config.toml
n_kv_head = 2
positions = "rope"
qk_norm = false
init = "uniform"
lr_head = 0.00456
Each number is 500 + 40 x the weight over the matrix's rms, rounded and kept within 0 to 999. Layers, rows and columns count from 0. Numbers have three digits each.

# layer 2 attention value, 128x128, rms 0.102, rows 111-121, columns 0-127
518526529563458558447517373568497476457583433539499515531488513457479519525452578466494491491443522500454546488507484564481521551467477522499472457537472567529517553585471504470472451496559498589510539510480507506512496501485513517544530526526449574520494442495504439493481531488472519484570407466510569525479497486463599489549480523459478511517467434442482457468508478562513530547520
486484488457437466481504501418482541402482564510502434498542517426488508443545504521529512498505440543513391550458483545514467451508503517566511545494465482474506548480521518489530493447439502425505476539511552533526469506561496489485432448530576500502456514466554532567520524459447444533506525490549491519502485524526491498464426420535513485503506435552573476522510525488505447467582
529545542585488499507500500503430450515531458579453566480484531449439537455524507519466463509473466533437444473518519548517520518407457450567532495587443572461529579544539540450511434484524566442547463524484572452428507500561491571457510504488451481500461505552609557566518603451530465506501442490421496535530476528468523473465500464486544473473515536544502449542526558494480515496477
508497550486533457498516481440524483442433522529497475449504503462531528510500562495488545478471549492524499513459487521520432547494520551548507456575383522495446524525508496450501468421446503473489496493589600449495459504426465528499410473508510525436445550503542469508513567451529498551492494438545512552579512498484547568518502462540486521543490499495547492525533527480510488502491
542527507521563529501506557504577464483435591433472504468509506403445550533570486487483518562472552516562464526483505489497523480435530505520518528488438550492465522522530474496497441455464580471485528468471547532520530602423498584559431510548497495452521522527609604518457449483570518533466483512387514536507496503483504520477472458463494489528458529470505495528486521495518490502490
470515432521426493441469528482473551409604495493513583478549479436481539527420350502487499443549476523465533502519499492531509511541533493464538450534521509571542491574493442566537577529571524506506473515492460422545485501492458523552492505527519463481463528503504527551468531540494429529403575493537468489499473420528524474479493541525428563505528495553502516556427465496472485526563
540463445568494396519480527509500543451613394482530562467417489488467494502475515545436477500520477521477497502555491490547543532481495484490503481438602590511488436522465510533428541499573467436450505525605436467463545560544474516460517593543449487458538571473507505440529526418517446455446509520555452447478580462517470572518385476532468570455490525494456522601502415459518518503474
503538469507519551490526506560480499502473554493424500484603517470548464435524491456571505594479599553552440497448486548470508433496440511527531591513500488480539588502508534556565453448447525528571490502449561538463506512521539514535489411555490430522435493429501509572490486518453491480503471486469504545520415503496484438491504432547568432447445411480465498519544549528475478525544
522593508582551469504488525469486467493476556506514480550482485520502552522433458482492480547582454548472463532568467456544520569425476584541532472534488509486496533442546451473420515448419498438505482520447514569464493497384437528508514438465465548434587506552486415505474549504485554537533536493524529553541454579534548502492493527501456463492609583455537479518494532430546520564590
539542501565554495498492486517427519481499528547446513500527526499517565535476492478509521522541516509537491534526494534443473505478503532543483517551436526483459466501492477492501452475498498542517511491546561462495515547406466519481487479510496531485551597506563508613506507474489522554465528413547511583502453482504529514508477506496462544530453532528477490496409584490487554546522
458531525485440449459496443458397518432494445568468481518502494533547477528534519475517478455493453491440550533535471484461540544473534554597456502487466494516523483490502520486547512484453381403495391511598581488509490468511407493449475451537501509500502492514529453558478542511484484552526547497586465483562546582573515537492428518491536476525455464493564428507578466424529465521570
# layer 2 attention output (transposed), 128x128, rms 0.106, rows 111-121, columns 0-127
497520587542517468485472433451499463488424529407468467462534471519475494476535476465523460439441531494561491542549598495570421407518494451520466520532486518495571438468469507515542430502512502525539502530479452548484466549498483518500505521526474462485512468451448463491559528514448550404483455441504516453541488541515460501437549575522512535559478486468483473537505552517522545580502
444541473488480579469451505504526547521574451463549491505504496467563513555435454553525457541545502481430479545350483507513522491404458533558460483541468516522436542474479500468492510468499523467579494499577502496423525496445577557494497460481496502495473487571498473481472469527554482482495470486487509515477487488483533533499464473495532484523529534461509491471412477459591497520504
552481496517531506526505436506552513506452478449523468420515474545560543595469497582599532461502523546453402536459536510521424480494475546499478509504475537533524504506489492440463535483507529529555534518482487507470554524484537500497474503494448561497477478543452457461363521498523549352440459497439465491526485548494522538423571515447525424563484483496456471460518561529574531514467
463561492429432575496412537526494555500508451508460529465444542556484502477538519547503501531563495483505541489439474520514438521419481517549455497518512564481434569482542464484501467484502474512515514459501488495481561528523551528458534486506453460482494471528464524443486498535489515483528458508498535513457508511458536542477535500458534519557613479442479490493458514481536521487547
487458480481549547482519543485480495516515598568502519515477460534461548453492514522578407508581552498449464508479618544529452515518484549528481517494514542502425568441533577452508525505442479533454502456446448517513514517495482567484569496532477479521500437566461496456485454544491501477473467498464504494536506520549548573508556479474528528464547502511536490504510550506578449450511
529500486524546482464417543516512456524511476417538498398490433450562539528452541550535519480474508513436527532503528560537591461502520471526544514509555530476495450491501486468521534490546482627488484558491386510486532487541440479489481420471524501538493558440505526549514517576581469541550496507499551547534441512537517496484519484581490442544567480472489602479498473506491603536540
565481475520445468529485548513536495553473513514495569435380487433494491570580495514525504500506530538517449445541493430485540463494458525494597570498543559457525439614460486489554508430474529590522536444479452495447510489532470413502484523523444589461510521456531553489424458483518452444597514469514530512564508526511579526521496423489491535511492493524529532540484451503470563582564
428537541554607528498505462556567536497591499451559453567538454517524532541393479515459442567492500496479468509477528493480440538445531517549392421532470461623504513493501500473510537568484527440513479548495476523462477475433565535536514524472542482510504506526480467490558493484495551421405501537500530468523454467526447530503505526474503471465488495450512467438480552467565466470449
507519413449450536547454531407464471512480484544462546490503549547479484470520493457479495543509436515448510564459528532516518535525368445460446515436458513476486572506464490493524525430446482468423485473492530511498494486576509437415572493512485474538507493580446487467516545568526587470466507521479428547502540395451586543476544517472471441575487523519507503543497501483479416528450
512532483497530533563350506482530483512438492478454523462473496526490533479462503568445471546520493455492551542444498514526459535424430462456467501505556539537525543469515491513502478544481470545439514523516505474500547470535466496456561534522484478510461461536477526466525479522514529515476523535518487516491440507435523544440552478520490444447549513478461457507491557473523504515504
505507472473418528536406451487501483520550438440499519379484564521531460558479464559381512476516533490429516510417466481498493492422422467489504509463494531518518511473467453576518459427535513494485492536613521491441522524464556504509533470536464562451577519542482446463486525508494495487500494455501533547417510499524456518464512444458505451561534502481511497502424435450484452543516